Weights of a small transformer language model: vocabulary 5076.
Each number is 128 + 32 x the weight over its row's rms, rounded and kept within 0 to 255. Layers, rows and columns count from 0. The size above them is the row's rms in percent of the matrix's.

# layer 2 attention key, 512x256, rms 0.0929, rows 256-261, columns 0-127
size [ 89  96 101  96 107  99]
[[107 155  80 142 126 216 145 171 159 131 142  86  87 151 128 131  72  96 128 111 132 136 175 158 118 104  78 130 143  94 109  73  86 155 128 173  80 194 111  72 172  86 112 135  77  65 152 130 138 103 152 137 105 138 108 103 166 134 102 154 147  99 114 174  98  92 136 102 152 138 131  97 137 154 140 106 124 156 177  93 144 109 105 133 122 160 172 138 137 114 146 141 137 145 176 114 125 191 107 160 105 135 127 152 112 107 114  71 167 164  99 154 106 129 154 130 155 103  75 124 189 158  69 157 147  96 105  92]
 [ 99 139  68 150 157 150 129  69 115 107 155  93 101 139 145 200 117 141 149 182  97 107 167 129 134 144 116  97 125 139 133 158 111 112 162 111 122 123 163 109 152 144  85 166 146  94 120 131 161 156  92 151  94  95 122  69 197 172  99 123 172  75 140 148 155 173 108 123 158 102 126 151  92 152 128 106 117 172 145 140 155 115 131 139 126  89 154 203 109  60  81 145 143 120 145 208  94 159 177 159  99 101 104 132 164 132 114 138 135 102 132 109 130 164 114 110  89  67 131 139  53 104 142 111  91 145 117  95]
 [ 88  81 138  85  97 145 101 170 118  69 112 147  85 145 167 148 118 163 159  92 147 117 127 185  81 146 136 132 124 170 142 100 117 168  66  96  94 110 130  98 181 137 152  36 130 142 173 117  63 117  89 114 153 147  79 129 106 156 132 118  37 149 118 163 105 129 103 152  97 109  98 170  90 139 100 104 128 120 157 136 122 192  70  72 164 138 186  62  94 168 100 177 103  99 217 138 128 142 119 162 132  97 138 106  91 134 188 141 159 137 156 122 188 117 139 122 160 113 184 156 115 150 143 134 118 111 137 146]
 [136  93 176 142 157 158 118 133 138  97  81 188 110 151 199 162 129  75 121 132 142 114 203 167  84 135 123  92 127  98 109  99 157 152 207  92 154 128 145 115 143 121 131 106 132 165 148 133 151  88  77 130 118 141 109 132  86 118 103 158 149 160 109 139 131 167 103 182 116 160  97 133 157 179 118 154 132  81 147 144  97  48  90 146 130 160 128  74 176 158  95 100  80  73  97 188 110 151 140  98 160 121 142 114 134 129 190 155 108 120 176 149 100 102 133 126 105 159 161 173  80 132 177  78 125 146  86 155]
 [113  55 152 125 108 131 153 198 108  90 120 178 133 160 134 181 143 104  91 109  91 134 128 178  98 154 172 146 113 155 122 133 152 142  93 120 103 138  71 115 104 112 126 140  86 197 153 103 118 121 133 105 114 122  89 118 142 139 125  88 144 115 104 165  95  84 127 103 113 216  85 147 120 160 172  98 144  87 194  83 162  65 125  94 104 127 132  69 122 125 149 115 123 168 135 149  95 170 130 151 194 164 124 141 122 182 139 103 118 154 150 119 143 192 107 122 146 137 159 131 125 156 138 161 155  70 101 121]
 [139 131 143 160 105  88 217 110 103 129 145 106 152 128 153 138 132 182 173 113 135 118 111 149 202 157  99 138  97  62 146 160 150 163 144 134  84 125 157 178 126 184 147 115 135 169 128 157  87  72 139  49 131 132 104 146 134 130 132  94 100 211 123 179 138 109 126  98 102 136 129 110  65  85 164  83 119 139 151 192 174 147 109 141  74  61 201 171 124 161 158 124 143 106 129 118 181 155 155 107 104 134 191 124 136 141  95 158 100 101 176 158 157 149 111 111 138 114 114 147 131 160 100 123 146  73 129 122]]
# layer 2 attention query, 512x256, rms 0.0979, rows 257-261, columns 0-127
size [ 84  86  90  96  82]
[[123 149 114 118 151 185  64  92  99 135 141  82  59 162 146 157 114 141 157 116  92  95 124 117 146 216  72 129 150 122 107 124 159 138 178 137  95 152  89  86 145 123  71 126 175 127 146 143 103 138  71  92 148 106  85 186  63 104 148 149 124  93 135 179 136 176 150 133 155  95 110 139 112 174 127 124 179 127  94 185 124 132  99 126 134 150  99 129 176 153 122 176  57 143  84  96 131 131  80  97 150 154 150 145  89 140 168  85  44  94 109 131 148  83  86 136  80 180 123 125 119 112  27 133 149 142 144  84]
 [123  90 150 117  95 119 176  85 123 117 107  91  99  84 109 131 131 154 131 141 100 112 135 120 115 197 129 135 171 171  99  84 136 136 129 152 107 175  74  91 116  77 162  62 120  74 114 132 160 101 112  47 175 105 100 134 127 159 120 141 129 179 109  95 181 132 167 140 123 106  91 143 129 107 142 183 125 120 126 118 124 128 102 137 119 228 169 109 152 183 134 131 160  97 141 132 145 120 128 104 183 201 147  80 149 119 119 105  97 156 130 121 100 126 185 113 153  97 172 123 101 182 144 113 121 172 128 120]
 [ 88 181 108 125 107 125 142 164 130 183  83 110 157 178 100 126 138 138 116 157 167 141  95  60 181 128 124 149 114 156 191 135 115 164 114 120 155  94 151 156 102 139 108 164 169 119 110 105 121 138 144  64 100 155 139  91 181 137 113 112 129  98 109 124  97 112 143 124 134 153 184 112 127  61 114 111 100 118 166 107 162 141 118  89 187 168 116 175  68 113 199 111  81 114 113 163 110 160 107 134 140  60 144 157 125  70 170 127 129  71 106 165 190 180 136 139 120 103 108 123 112 102 177 124  94  70 111 149]
 [144 122 124 153 132 123  88  72 185 131 113 129 127 132  98 137  97 197 125 178 107 137  81 171 133  67  82  99 103 151  95 114 159 147 109 102 149  90  96 139 138 117 153  86  87 156 178 137 137 126  91 181 152  87 115 206 102  70 116 112 138 151 112 154 182 179 120 108 138 123 134  79 131 148 125 137  72 115  97  67  91 155 173 101 118 110 155 158 147 172 129 124 122 128 175 135 199  92 105  94 129 142 119  87 119 161 142 130 119 112 144  87 109  64  75 209 123 192 118 121 133 159 122 142 165 100 138  73]
 [158 125  65 146  96 110 123 165 134  92 123 109 191 147 149  92  92  72 171 153 135 139  65 186 127 101 141  59 171 155 162 144 141 102 138 148 135 205  72 135 165 152  95 146  61 139 101  82  88 148 113 168 142 159 107 122 100 122 162 140 147 113 140 177  89 185 161 173 125 138  94  78 125  76  95 142 111 138 126  90 158 168 139 144 121 118  69 155 124  94 118  71 105 172 152 126 149  97 130  58 143 124 140  90 110  83 153  96 124  63 167  82  90 123 120 111 148 146 102 178 166  66 106 158 126 127 120 113]]